config.yaml
head_dim: 32
d_mlp: 640
activation: "tanh_gelu"
norm: "rmsnorm"
norm_place: "pre"
rope_base: 10000.0
attn_scale: 0.177
init_std_qkv: 0.0375
warmup_steps: 218
dataset: "wikipedia_en"
Each number is 128 + 24 x the weight over the matrix's rms, rounded and kept within 0 to 255. Layers, rows and columns count from 0. Numbers have three digits each.

# up: layer 18 MLP up, 640x160, rms 0.103, rows 166-208, columns 0-159
# down: layer 18 MLP down (transposed), 640x160, rms 0.111, rows 166-207, columns 0-159
up166:122113120171122125106135088142106186125133129172097083111125083131124128142109128115099116145176124119140091150143110166117151107151117120104103109104154155087146129157172128139121143130112121121114145138167160144114098141130135148159090094133102143118125119123163158081078162127129097149158099119127096131154143113163184142190088146143113151158116135176121133126122074141146108121127102126112143125145130158084148135116132182115082098149129155158143133123138180136132164157115142
down166:102107144144156117075100085109089131143147124139153067088132147157143137097121083148121131146170121121148140103111128168158138132121121136138134118124122096101172130090145141099137098129108133060078151138118099116141167133083147152124123123128135108134140124105105095091125158109164093110119148121112107124147127096128157135150107148127156131090148126114138136143117139157171159117102115149139127133184148132146133120122131119106105104067137125104122224054135140143088095089120144
up167:149127132140122139139099095123120139071159138152151143100095137090076122166109123151131138074157142153133116081109140131163119150134145203108135126131102143115146133123138156130137094125127105141148100125083110145162121095148145131147131138143105104118130117184144162126155144090171106124093070159083135124172134125102089150166112075127158127161134116154190113137126092100123139123112088121152124165103132118128088110147122158136133108115122126129119160137127127126150138083151097
down167:126133103120109148127137087152120142140131129108072087098127155094136181136116122148157163137167138119132102162105107124147117151107114127113133145166135118170137147151159127132140128136096171129157106120121102114146138113181188106099100095133113109152108128094156101105145128103094105133121123181141169113104116149119123131166180162119122139093100130132162119123113119138131111088102142108110152136160140104095107119077132107132082167098093164094141108086119120118088100150055143
up168:133125120130103117121135130167136108153122131116178147114104098095100104121149157152115154085168137123139123076114119097109138122144089106126088117124133108150148114118096132124138132106097166149091146173136163132113139138104188121134118135115068124127117093124114127150147144122104151124150103151124155113146154126121149096144107101128127117096146100139115131118143152111139146103119109145129109155119125110143141141116129136101130141161156132095110131136104141132108136133152128
down168:140122128144132120137141135070123131129114112124120142126128177147125116133138087119130114130115168125137132183175145134119157152124163151111125120132137144128116124144123162134130105151096116144121125118123134088124128135119065126125150146120155121165123123106113146108137110176123124098139123127143092103124103154138161115114116136119127117158117145117155102154106078118112121142138158141153127139152106139138122131135120113129143110148112139166143127121119138104097123095126122
up169:126097153133118102150163170142112128107125117151156096145113123106138191141147121122119116128117120131151099131166135170144108121119099175107099132146139134144143122109177107157137131133131127201081109126129126153179118134101146075144103138124132176129149085137128120106123102111123106124130135120115195143120155118112153145128157149126139161162135097102154127125156118140081150123109132091145148124147171128150131107127153083177180112132103126176137128149153117131085118133145165
down169:115092128137122163166148159136169128140104127092143108121159148116107123122127176130063155093117089153120127116117099119122129089151093113165120136133112108141120167112128140111115126119129147133180128084160086139159115118125213123160123124115110144146093117088175152102081169106105093134127130109139125098158114149147147130140129119118126072131115116083132130138154125155117131129134133158148137128118107095170129143098159103138137123107127118126115117117179083126113146132130172
up170:139102117146173120141131162159124103131131135149161175110133116131143135138117063151154084084123147082152161107119106159121118121072126165094098140148186125128106096157132113128124104143088176109112177147147183163114120130146168115130119097113123153075076141106124146144066093120147131113119096127106127104185165148178146148105138146136112116105141135129146117144112171129116136131118136145116111156148166098117193144114150139130117122141142144122127125094155129128130135119116088
down170:128142107108128123129150133141152142102105179124170099157114094087095135134146131141151155147115118131132123118111090077116089129145177142105106086113124134137122084172058136141103142123147118087108120174136114069164109131133111149149173128134149122112163116115152137164188110123104098117109122150175163150140097137156115120096091130147147101146120098146122099135120117145118135108175113065084099140114141166125121105136113112149091102107135165149111115160116156122154121113176139
up171:111150139120092104107181153123143133090123126118148136123106067121127134152110154194126106101124167109141113159103133115126116108127143158141135055107137188144108155140189152169117096117133134135144103157149139109117090140089121083151157164129107173094181158135148124121139105126128158121098110148135134114139133152113187146107097131175128121144119120151114136125138142124145142136143112109107100130125135107068076124152140082121142089141147147138153177154121165077127141117114149
down171:152180096126130088105136098150138117134133113089137096141144141129154154119164124067144155126120126107134134129077059109114124126160118057097184129149097166102140150161094116106175132095152114107147161132123093112095145109152187088081106141141128155130170148136108121115173121113172123142157119110114142104110170090120104114096161119120133115153136160127152123105106119089131038132151094131098117140134125125121117117101149115094141103138131108171115156096129152137124132159108162
up172:132103099165157105163120104115116112093098130129159100096123124133079148138170091096128114125135136150131143131144106148152141155151097114104136100106104116126121099164122153126119159116131097125124064126075163119129167103090163083154123179123115089106139113151127150127135126145111137133164135112076139114153137133145121194127103128163113125107159164154103158097087089110112127132071069125142122131108089109126096120101167125147124145115157132089073163127171109085114124131146139
down172:165101130142125108120154127093124132111108136108176100141185102141099131168135103119133077112071104156150123119166105075144079136092115115142107108070113141101109108103149133126119170113155119135143181154093158099133116092165148181123127136090133132119165125103133101128111152147124139140103157165105147133200110137132065164119091090179127101119162099151097134101140107142119090125160149127111113138142137077131158152083138104153128129118082096143085165140119152117112141156115176
up173:123073141132101112151169148101154129109137120144125154130126102164129159138133145108130109112145140119135116108097139114137150134084081087115170090103122119154122106111150178154111154132140127149133156098137169137161105125138166088143128118105114166143082130105100073110153093142140108062117137154115114118109126167131154137112137121142136094133116148157115164126151156131066148086148107113150131171141116151129133167115139159119147131121110130110128117112129122093104139149093170
down173:137115101136164159148129123147118122161125130148097145116132158107124135120129111133118142131153141131120134145168124151134124134125148138127132148165109126121100130134169090127108127146125117107101126134101106150101133133164136126138161093138135097132145113095121145116118152120086146132103150122165147079173097146114101151131142153127127164139089130154096115151141077126138122143116139107089101108128108142119093127130130130158124126124160126138160033155151127166117117121130112
up174:133121100126148120094143148110097121116154147121145069053138137141139139155097096144098110121121127119124126137095142092134182114110075108120161121139111162115116164118112125104128094166111149160147093112098122136137185161103142114134134138144107145129172138107149131130118081157121156072075129148105138101164145110136155152121127132110149157139119132127120119143127112132125154174114107124107135126111099155115090137153120157150105097093168158189124173138129146103144154131112153
down174:160150111123143163117129118130121118121137169122151159084106155122118152165091118141137121100148132192136117128090140087124095136140139104112101165138173141132109057150105148145175142128114119151154125092121120137165119095134139106107140135136117123122150146104104136112134133141110113108125112158107110153118125153145127077169124160077202147158098173125109159104086139180127114142132142097174135138145095137146097178148135146103078086085140122106146155108102150125110108130131142
up175:111123105146104139144151115138121115098101081100118115094111161110123162111100129122137117121115144139149124092145144144138130116112103136108183113110118132115125105118134119135108163117132081167132130118153147125142126113118162120124086109094145131126088132140125113132153100136139200094158103145127122148154192128140171146112128081134123130108131152145139130094140096179133141136101100116125117172070121102165122137103190159156089087078139082132150128095115114145110151137134158
down175:153140162137134136115122105148156122135112122182114104148135126148146128175079088137101130170126130146115144121171121142134141119120118125086111145134126122135144102101138169156139123167129153143131134085135133120117150146156064160144125127120090157165118107108115124138114149132143117125059135153111136096101133136105118102134083109135135133150135155143127099138124119127144109136157182108114149091104154109149096131142126106122115145148122128107116142058108148092122143141140109
up176:126150123153135114113170120102143145134181149162103134152106122088141145149174156138129147099153112132127088131091157103132122141124133178160125112120121153116162106134163164131119152092171167102111156145125126147135124169078138128145123140150141150150182131176085159146136145126104121150117108115077180129134128088151168172146124164128166109118141119130161154168129118125149140102129140159097133122144122112129140103139126134129143090160130108148151136119087155145144092140152100
down176:139131106134105121142132114145111093113123118112081132096161094132148176129131149104133133142141155133156141137145095126136186136100155080117124153162184174126129121108153139143149126139108079128146103092137138096108098090149156169138139127109071150088137124147114100128155140158110124127098129135137115104121127099092153117184153085126123127147137126120114132124106088078101116116181164132137115142083129121107111126117118131125128122114133105112099145146137166133093123143093168
up177:138105108136079151136090139145120152094094105184131144140135115155132121165119082154141119155154150112100135128141162111126159141149133131139137113195119137133141120106178104179106102140127133135096140202156128130141129086116145128096083099100176119121133147128161154118123145100130155182132093112115188133186118130118161141128103104140115176158188102128151133126180135115152104124101138186136131124142115113139129175137105156118151119125131152127144130118114141142159156149127141
down177:146124146140132125066143131123136110125127146086132120141090151132105071152089113115156101146149105124107148127132115149167117111102105111108090161116124110163122149108147126160104157129116140133145126148122121106151115091157129131124127081149149173069156119084110115144082126100108141140095117120130117138114137097114150117174145127155140121163101114104105110158150157124135110125094154119143130121132086160146164117176176121106086123132115108128117052152155117141116157101175130
up178:128089122142153171122167149133133119151143070123139183132127131143141151119113121084121162131122115131128108101139128162110115114142089156165134131100181140117128146110113115157128125072144152118126113113126109184186135107138179120149104101118145117142126143157168131122143085113122129139146097101115159142144109104115148132119137141157158125138109107130148148160122119134121131107156110148075117125171108142115123120124117142168115106158140155125178126159151146165155140118135136
down178:153148138146142187114128169108129097146090119123135143140078133119123125142115102134124142109131150135116175119111133125175119145112136095117078138115136114093105115128152119146097126135155143096151173138100113093154135125142129178104115140138111095135151125135163143135137117125133174138156086119150146126137127130138138142091115116159097086119153117172119143149140145113120083132103137088110125145092106103155098144138117170074067112154129137148125138136159158202146169090121157
up179:116151139116163154149126134133153119132158090156147122119158134129124108158129178126112104137099117127115109146133125120124089118100126111186113118132129131109184139133170094177143148138104117156100155123119174143134129118125145074159126173128136154138141083209142133131121126094192124090113137164089122099120099164152148108127151158167127115151129094152146129130120122128167155158125116107121117143150152149104139138117137137123164130183127125151101138150131124091155121071105082
down179:125103104157092128126135133098142119107097126133110137130118108114158120091147123119108137132161129140165148123132140122129157105140141136103128111133088159156064100163159152121113106097129085132178115175137121131131139141128200155111092134123162127116128167111095149125164133163081134120105139131099181097127153137139143113113171102128074097125132138094149152105144126113138082142138135143052137113111181096118162158140140147130097169091153089133134095070097107125113140128146151
up180:113104125116136150125142126136114121114116113114136108148121129095113163110134139113119097124200154121150157137144129134125142101091142150146141141124141152111136090140158135103108142130137155131103124130153126147129104105151157139153133126075146127129100119156156143131151142122164090129119127089134152120118117102202190214112135109166181129121103093118114106120134099105113137146082139153146084156124177150161142138119127144142158157170138120151168151112129187144149077160082137
down180:106131116119138120086102134135123105106083101111158114153128163124148110146144134092101107119112142129124141105103123139108143181121124087130140123129149129101078088118137126111139120135145127155119144165077146095147158145141136135130111150132122130165117094123140158111089123158158128106104103090176133087148133119100172086111108132108101180162108164142107114101116156173113124141124159122114137133176118113108130102083108087160131151112100167154142151161129110124145140198128136
up181:138119085146156142127130099192111102146088097120164118109098118186105148129146115118133123121157151134139161116149156122142153130146105142145140098155144114124135099172126113099122080106136144129104109112134132138170137098169159124171158141125142135114148164139137171124158065120102092157123124100124124110153120131145106126121133114180133128157130137147138150110114111142160136129090103166146102120162087166136087100088150141153173148152113104131172137159093116137110109125145116
down181:109117124144123098128155161151126154116127101125140125134109126113148154162155117131125140124135127096102124127151071138132119086060145134099098133100180118161124144079115156137096183138122149147155119153105108111074115088107090133110126110119148131093135076118136117076133111085116143130094180106114164117145078140130133106141126150108133149115144112130140173150156143099136096105149117135105150137102112088099084151171095124119119127103101161149108116137137151134130135156143137
up182:092100112193130104110135122144123134121144089115140111111124108141143124131149128125105114131114114149146119117081084146163145104160100147119118127143153077089121152164148152170123117082092150069092109158113189117145134135113134121120140127117128169170146135141134125118139135132167134114176126154094120117122147119116175138153120158148140143164103113140127136098152116127103122115129093142119102110121114121134127122092129102148120128171175123106146137161132109101090121159140170
down182:148142103094141114083106126119097141179100121091105119120146137123111163090124100141144106127147118158109103111138107127136129148150133146100142046133141125098135090125150120133126104090091126130130116140114096147127137135141114136123144162130142113156118123103110108137145141145165075154133144129076137155144108146184149147146122141110135157107161138130121118104123091118114111134120165144143158136117126127120142116149098102149144109135113106171121115143118129146147112103106121
up183:094121157137131131130103126101115156129110114144112123097169104093168156152154110094130083075136116096154097084110115116156136118133155152146162147117145116134115126164123138088097144104145183160104142149100163165140120110116148193104124163125102117125135126148119127145123133155132159129121131099095167114200159134127153096142135108126156136121147166093133124136161105134126141140094105124123180105160119086138140111136132116128152115129131125121116147119132126095114131071167135
down183:151121110100133141102067106126122125117138148133148139107097106091100113114168143157150108146122134149110121132139135118113092137133126073154096123145080153108121162177093116140127127145131132126133109158155105155158119137103113100136124147099085107126131092111163113057126128129133157132124178093182153097122106157111144131146129161144136111127166126162124118148098159117135182178154135139143104131122092150130146122129129132119164090157098156126152158146125185106133145149113146
up184:112138110138093161145145130141140135090129085149096075119114135106130118132117124121124136133174128100151129107107113164139176135161108120130119115116099180136111146133137120129087103121120132101108127091133115142108105102098126105132111170107125094123099151144144189085118077098144171145171135115121170138124164085149138161149088111137168164118124089094159149130143120086113109156138124111125116130145118115129115136116161111109119126118133075120140134135120154113139157165137154
down184:110104120145138139124149145137125141149130162099115113099127130127175160113088113138104097176131104132123119115143125118091076109106135133096142091107113121120080154137139134156132146121103122137109156124145143157111178144128147159076156131113169127145086151111082125131136131099093142130129114144134118166151175149115080133122097077134104131107127088140125101148146126125149093145128169128122126137162116095120165099125091149131146119134112118161175123144089118131135128105139124
up185:125096152139084158134162096099149159126136095156092155158146108139160144165141092144120130153162131146165110147114136144145136115137124112102117122141163138135142171154155102147132146144101164147119120159134130132124104129182133166160106121110115118120168185104117119119119119127135178118137129122115095121098118125174112142155121150138089166152190088138108137144153155099150132141110127105144130117102065119133180140191117134176112113106134115152149145114111133100129164122114128
down185:117130116115090120108099163127117101095156173100080115123154140137078108115144114130107143117147162111145110109134148134119119133110113138162142112175123132110110136119118178124148153150162123098116097169088129113135161127133101129084156141101120108121132158074134118124127154120138114131123132092151098131114156123111131103123121117134124141097101123109140109117157123122096137107122184135148178136127160147140122118078132112155140106081096131132163130147110109140101146145118075
up186:072117144128130140152124117133151121103118088174110148141128120166115123127102098128110111076118121143148098133141098126129120119164149148116105104119159094139112152127154169141095121138135116131133093157131186168151109163106125126127092122135129189122110132128145124096134131169156114134110164161099153127102148146132155120118149106168112131135111130138131164140109110132112128077084111111113181138158123133106113126160130125105186115164072150113130126106127135123157117143188164
down186:169118098094088113106149136112136137148136132105104098110132106128152114124092138117099102170121102131129135116102136111132138140142119146134157112146134133136115150144120146121145148124135151157174181198085135135107132115161156125131160128127114132152114121107106143149153123121146168165154117131124126131137138144161097153123128089081079137131118090124109125138125138128101135156128141159160099131092123111156146155121151124122136105118118101082123040123130097157135162136135162
up187:088113157135125138134130144113142119098189135132173119163117094130129141135118131108123130114105098109105134164160159146133126178088121122101147123120120137102117136134150136101067093141094159134109091127097138119118165121121141126146071145165109107139084137181110185124122135117150133107102136157115148119114126158156124149151138100183129130137111169125135137141155147109092161157177102122136151149133132107147147136128174105130136135100137123149084147098144105106145118125092144
down187:124125106101075147100110104096115145142132162107113098109106118133106137160120113174156148137149158162152126123102129137154165124099140172122144146116102110173122119120165137136116119141173142138085111105097152113090111119131119134167169102146131167105122116129142117147123130150152140123138126141170101113103147122119157133169138131116150132115112120084133095087104127169162102150114098143125101079133140116150128151153116103160109112113106174076134162101116143078148097081116154
up188:128121127129113134113119127122142145102116127169145164176132162132111121140153130157115137127126144145134100105141126136100096100100093100146142121128175128193146093136118129143124151142107136147150077125106166073133078124105134118113127169104139149134153122134159134089117146139183132144123160137140157161154114161143134141160134171167102124147117149117151137138160104119131118131126087144111147115105148094119148122108114099167175138123140167117112157134138156100147124168112114
down188:170156152119106128104138100121143137146147108087116132104089157075139120187118136102139143122131111098152088090144115134145130151123178123141130122105160111112090147101102131126119150159130145131138163144117106136159155125123081150158108097106108138119120159111120116135143130138128128106158141101146129164141124112143098139113145119109140107162140103140140106110134133143116119112136156150121114115153151142119075172150102117071105116107108131167124152136103091108117153120138190
up189:153128138163107138116087072160112131131154069112190142158127092090131171106116127133071076117160142079165096073145117147123147137119111114089139090138115118120145141125139155114109112121179137143139128125165157119157126104103125112157128148155145145138139133149157104122171097136109167117130103133120120114120129125135157159144124125146104204094128133109112148124134129137116156124160107123129131148122086135153133090136135125112196148140147105127145161119111167096127160128162097
down189:124144118098174173110143163158134140154139108107108160137099174096141095118162124128115105120094146095130159094101180107082142132136096095105102176121161116114108148115101122109100142102126148134149127140133084145093138153137100133157143118160120158139143168133121107125120085111149111129143180114135137140105171088145149127119159093117151113123137114135099157124147153124132151073127119123137123158142104133121122133103168107140166083107136121114139179115089111137120133096114146
up190:115120153156122147151125172128115111100116121141134154160168133129105150136120101114130172114145131119166133149093149140153142152131160138078083118134113143105098167172140140124126114115143139115093096161073183147131131090127138099130122140097148114082122122157103161117098099132146109157118180150106130106122158103132154149140095150140135123133095128139145124190176153116155135139110116110125185176106133128101127109130113129146146122111165107143126128142154097101095124119143115
down190:133131126177132125136120121155143116171149168151118124123112147139123160121151144118135125117155110152147083123125126115087106144121132133133107141137153130108094125116118106128146172135137130118141147124150115137099116114093123091120125148050151130156114155112107128129117116096142130135130180110187100161119156145128091132177140129120167149123136121150118076128127162116145148165137102158145109158113158155140146144086066103127091143091129110123099165121132103122117124137110116
up191:112139100150132163147125078122145161128141121100105122127100152101109128159137156106116115104128078133140140119121118148152218081137094152118123145106154176094118125161126122196085133112150156153164109169108104114128187124124179111141096121135093163130104168126151192105137141113161141170160143121082175155156207137145122153134137151182121093160111152095147158154161094095097133102133086125116125106148087184102132140113142142129132132119140131138127143130160115156133133112134088
down191:116179120129111152165124115101105076101118106164170124107123138152152149085119128136112158139171132124156121170143125180118110154144118132138121127126158112148119116162126151106138030126140136125130089159077146180131114102123144121126107122134131133127089078129103083115136167088152102151112094103143146178181169129138124127171139128115122193156110092140156107165139168126113162112200126106128155097160140153106122141084110139153093090139126085193133218116117118143089172129097120
up192:137113102147110156141176096139090149122164142149142124147147135170127110159128133135129099155102115118076132103077112100180158121107099114114164096123132147154068159090132112112114167138081110131127118117149156120134141140128135109115131151132104132129121148135138110095094117061134109104121109142081158138175132112103127132141164092139142145092112121141145126114142107144136110113141129129147147112149134108095154109117146122136142086123096154162147143105137123129126112122125159
down192:140148156154127105097104129097147129102122102101101164141140136130124127121103133100172115124114109105128103093163148123134147116112121146159073159147123165140094133127129134099144128113169086138134101158119174133091129106120112115128160151114127114144123094166096148161150151153117157129118160139111114117138130144126144128121132150079117150147153096145147115077121148100143192121090104143156122139108117135141142128152103123115134152152137127106090135160113148126143170166100131
up193:102112119144071063104153151108125173151121104106147117079134142136159110112110139147140126095134151140167108137121195129145125129117149132102146101166127132137156133122143159106115111130140148165127106167181162110144101159082136162159114129094128141094134135109135120142123118109133173123162113119109139104146169150129129162134117105111122127089156085139138137100171133140157175169141132164117142128125161111141083195169192158135124101115128131149139152128094108142097132091126130
down193:133166120124133132129098139163147096115155090145139137152171136085149154131099127137117122151094119131164144150114119117122133107172136116103131128128130124105155175102152133116131128140083122116166143124140127126106127178132041119148115133131157183150144102146157101138133116124157141137132103133133119131139144137128113139095173124185144130104088122132150116134091120141113111155107162093162113143125190126096158104075140164114132126168101109138131117137084147138088135150129136
up194:163063101153113105109177081137085169115145115133161149118084103138131140133134125140093069089154144123132114107145139105088140074120111131146102113120092141151098135136136149143116149141121107150099144070087162138138152180096133123136123087134074175126128170118132136080074077144127127096114095134133128098138123117121138111147119123152102142129111115145140125166111137110159154133106144145124066131137093147163133127158119119153152149133124139125102148122146096096118134076144150
down194:147158134098115167142096139147114120120142129162069130097131145111196160139147183177147108098134177122124133120085138079103108143085165169127140086129140129133129115124153111144134132125154172146144127146098114107107093161117144132091178210131152124148075140140099136141113118122095092188124122131156095129117114136137093133135110145099117083091120135123111118110136143130121110132135116121101146132133151128135124128144152146119123122116076114125159102138133164140173112112123161
up195:059088121154116119077105119088119127117123106151150100089124136105130107136161148090111091147174132110140112123136101104141126140104122082111086092130137119075123124129171108154141149136121169138125160154139140152166122037119161175155124121131161126084086126160152113112150152112151131136148089148120132099116151104144133197139154128116128153083147118124099123144152107139130148131066103115144143163129165124149151153136128169148183105117161087098169150111128138122151145136094127
down195:096161136165130123150109164122150141084067092123112104142127110134147161123120145147107131153091095093114171173124165172159125131116153112134124157152149125194113120098117102163119126122128142137086188125124175110127118151121110159141111135161107141144121110125165125084116114154153134162124114118099178144085077135115144087136159114109114138125142169137149092110115104109109121192155112095119134090167131101158133096116137111107121078099104135156104082172094106115124122127121069
up196:082114077125094101150098135168125136106100138161125099110118107099097121153145137107108168062136139119123136115165139105121123126111088114103138111142111133112171123115135121155100150109157110102158128130135140169119126131098168100121069114094142152126138130164121142130108115086140146116115160114103156146118142094135139120145122105120135136135149110132103127143155128143160160142091082153084110144159112127117153180134125150153114104142111164153156119154101127089091098130100140
down196:130135160122112128187146182089122149141122123126150135136126126101147141154149148118101178119127113084126161119089117144092125126090165091095142115119170110119147145145122145122109139140144151137148100111085132084130098092150150178131126160133129143137098149138152113141162130140103103132156103106133108114128174142125122082130131119124094123120143132111128059124144146114138103102112128128153156125127079138119048132100122078077115186146142120097075099146133151089132149154150092
up197:152167111171129116136152129064151180089134156140135096175132107156145163092110135108117123102126118158129097128106120164112129121119111141093123118097150129177149118171097119106091156115142131133121125115128142134131142138118146124156101137146126113143080133197177156114121111108100109130104078123117133090100155135125126145124154132111150121142126133150129140140151112132139139105136099118136095112134088161153118113120156124153149161178111092124141149150108138151164116114142163
down197:111115099140198144100144105107182143100128145118148110112162111171141142132122197117163120127102144104130095115084122143113143161102121137175118134084109111152114101128133147118091155125134126131114110135120191159121108112117165104144098080144134134130136109106129092118116094157131105138133132110139107144147104164141124081148154139105141118138121150093130092113158164153153115138096114125130157169112135134128121128111151146113120119157108138141109110117150114106090125132084142
up198:152125104116139114123170101126110137093106155120111126141164139131123123175172120133128140137145118156190141120104127155109152132144101152102098074106134131145114124169146143158151132099150176144143127181136118137180170145112151080111119122159106124096129150176150174129154110146131126121150165168129136102168102107134165142133146136121148119096097139143120180105104084145176156152150134126109134157133166138163148134142155158180132121122153113175113174135146145074129103145146118
down198:113104128136112143125108154162131103164136108185153158108077132133132129110156179155135136119141159136115103166148114088151124101110100092134150188121127125126173168092121120057122131146112082098114113095108131127095139107120110121156139128091168154139137154099113078103109144128156178120086123109112124172087124124126078115123123125144127137148131107131109085133133190091081072123147118104108094121121111145135094110125114117106135148118141142101129135121101153187161132139079132
up199:099122117119114157130113126140144148112174128148109146115158170137141100125154129159118142127155160151112114137062144107119127133114118116127139143172142139141140153128154190115113092086134128111138114141154164159101127171133158120156089118140103151114163141152131165134106124152183109113084134114129146117162135157133140111117161129138163172130136096138162131090097145101184164148100115125105157126091172154135126135151115158119129125119098139129104130130159126107163140152142151
down199:149106147131114125121177154142132151145118112122104095106090106095138149120122141106093113117127124115117141133137134149123150136153126148135132119096135126157098162116124108123121150112138118123134146097111130092189098079167164163141136117135095120121069134105122150094149121083141139112135084071127109136152113120114108131088151119131120074104104085131104171170148118162121141130123138135134138116135126115146137117046145102126154127130176145131130100129113123132144114116149115
up200:085129136147096108148120156115084129118113134142142099156141115165129115161152097148091138125130161093172097161129104142178144153110080154109148112113172125127156116144139153150145087109133108140124137197129147110134123096109147132163106151141147141133130139111124147096112102123135140119134116147103094108127147111116154117107113124119105116153138138158132136116098165068099098083149116125146123140186118140140108154164155180131131144120109135113115141148088099097129154134106097
down200:150136147113099138060105131189113159125127159116107104146123108121142090115152165097113103140133160109182172148096132117135127132163087160128139122172129105145126120142158174102108153149124157086144113166158096138116187115092116084112125113158160127133098080135116104134122103112139119083147156132166115113132154114172111123145102097115119159125141168136139154115130155161145134101105139140145158127125110135143114142094085160128116143133120140100129177118139131093133091104096112
up201:114096142123090099128132106150146126095123149154143107113140136150095162127130141169129136105138127127195125097099149150091135110105110132131149136141140080121120164163112123107142097122119118150115079183146125120118125093087125131111120131097115156104149164119139143112110105116162109149154105112122138130147141125116145110143127117151147100142172102119146162135120092080132155152146137137143077136127113145110122146129149165147170133141134130089115145108167160098109100161127117
down201:109150114142112102136124134121075099108130124074090120138162172135119129129120118102150135127114125127104142145139106145107137159151094127140131151135132156133129112096128144108133135088175111145117139132106119109141107133120182101131133141153130133152131126185108113151146138138136115177116136115119138157118126146104172154131121125149145132135090153118147088091141109162139073108104105126122124137145141123108101147140132104176121121151122117111163203101093120183145107120084130
up202:112142150158119186109134141115114137136125096185107143134107101125121119135112085098102150163150136124153125150114136143130129143118131142123108079102127168126135145150108166161143154106146144157107122131114111102108091142074145108154114143133129119117152198127140153115095143109112170173115123156133145157100167159156137139125134150109146089137107087073164154091184115103108121169149111123100146111119127129123149150144146145123122139114150089127147143136128153122132102141144106
down202:105113090147120094140147102140095176097110129100137130122167098156144107086145134123142155112153097112134138128127113141112097132118114144122140105105110138159117095113110097127096145111124128146139130105152085119066111109057130142100102127073118128113133124123119136139127108154100121138110126160138136209132160128090145138140154143147099114103137087180097136134134103101148143127105134127109141104153120126152145136153149094152109144089142156127160161137108146132180140180147105
up203:104077105137138149137120106147078143132102120124169103089127116133138105141138164154114140127144131099192105159132161093176121157150096160155096108147170144116159142096175128179125154122125158131109147141131135152169133157099147086130107088094125144104102160140128110116122145144129127064103090144107120157199129131106130107104120119121127088169156130125113105100161139139081156107115109167135110161169140113162133120119139178126113126184103148140132144145122147128145146099190109
down203:148139098090117143118115100170169147157117112095134118117076141157138101099121155095175167126123100122120171116062108141098119119115091107111108136125130102081135126128123163142104160120151097125172159137151089170067139136094106151108109180126108118096139117102124136090130140154096122101093150138125111162122139109104115087120106081102126126061094148141137107112117172106146142105149136109117164140144133136154133149181116128112133142157106165143131151119135125152121057101138147
up204:120120151127127147122151135164133141162097131128161117152145095154112158109094115120118065049137111090139143098122097175150159127126113132146093102106109123162131134132118154149097102129118131147132130128131135169139145134085147106147144099150101163120113126115130165139131109121126136124062100151121164105139161150142112122165121120168106155144160118135122130104119135125114138087140101113136113144139099151108082134154125107139168153139118111122119125150163157122131101154183110
down204:129126134116141114086096136120157138087133150140120132155113158118108124124140145101130130107106104106143098114141147108105141118121124112150154159167173128137096128127150127112124170147114114113143124118152129111099130148119077094108131107148144109138133150086137099146141164127144110115150126148111149097149134116123145129120142121139103141143095160133093130148145120102137097088151147135152102100090118110152141146079139163106151081119138116147133088152123151126149157173117163
up205:088138134179100099130155100161151134090123131139133147142156122093112149125105122109145076136132166095155125155145140106138139106101136101156114135180075154110146168122138113118085119151121169136130143169157117119126087138119137117145134111112085132120149141160157105121106126134139137121077120117100130120129155134129110164133107114133177116160150127128106161166135139081112124150118085135152138152135151105129126109173108121148135120156134099129122144132152162116128153144174154
down205:153164101123083126116095140162107085151139143096121124114110130153129118172149153141098172124117106097116119113130118155106139144112144155120126138114163117103102144127112108113167140107141131142154085116136175114109114116117192120110085168109158145080140085139073133135155128143117126126115142087145089151093158111121105101131135143144116148128116106131159109098126119137120109144116116109081115113146120099150154136105127144097152117130130125145121131102110129124161111116139098
up206:128156131146114104116104112174180151108147114148113126085074087126143112184109133139145121113186150103173108090126127175145132117148112150130195084108115139107156138145109097109131105125141137158125109150102160130107126142091130126155119132144111149132160087143144168139100124115192176097150093121107122105151154145101158114161136129121124159106143145112170144133128113165103131110154116091112176140101166109147135110151124156171126150131121112124136142107154132126129130116161199
down206:112136118138088139104161082108108106096093144151112141157132139090163103153104090104117112165105155139118159123090123095086106175124128109171122166128124129157111151156161116120127114103147131098135167141082153129127104163096133149145134136090121104182155087144118137151166074106130150135145127108128133136148110085129128136077105133139128151146117136059168142138105152133113112134123098105165125125159115122110106061149158119131149079121110113100120148140116127140121163101151154
up207:092132133159126148122154129173122140117140096134123180143127149133121166140138153101156143106111144097132105147114089144152138130121097166111128125136175123126128197129147159121112127121135109170113108181129153166121090088145150087079121123148134141133114128117168122135102096127184116108056088135108135127150105136146161165116115138132094167071147169130132161149150146131126149143171116161112146127135140087181119132104107162123119132128194078165143144116118136127119139124143121
down207:137137148155181120150135145086147118110108098149201129149144116156096111105113092135115161122155121146135107124103120106132085130144129160129117107103098110112111090113108127131101093111138124135154091112142108141137107140122112159148116116145137123097146157107067128116131088114110120154177160119135123151132135125089189127123128166132106132140129133118097109156103149078149164081104131120141126131109142091114141123142133076154164111089116113114127068124114104137151126143120113
up208:160118111126134145155067156120097106140114129145143138130130103155098143131135138096127153130134172156157124153107129097105155081138140126154122106191112149123151096129164134109074138133111152125165119133162143152093104127128141105193085145113130151100109171140070138111058089148116158137139153159112145107151134122147105154146143103116121129086099116129121165155136130123115127156089149150087144130098160088115140139139138195119182098117112118152151151102112171123139130118123134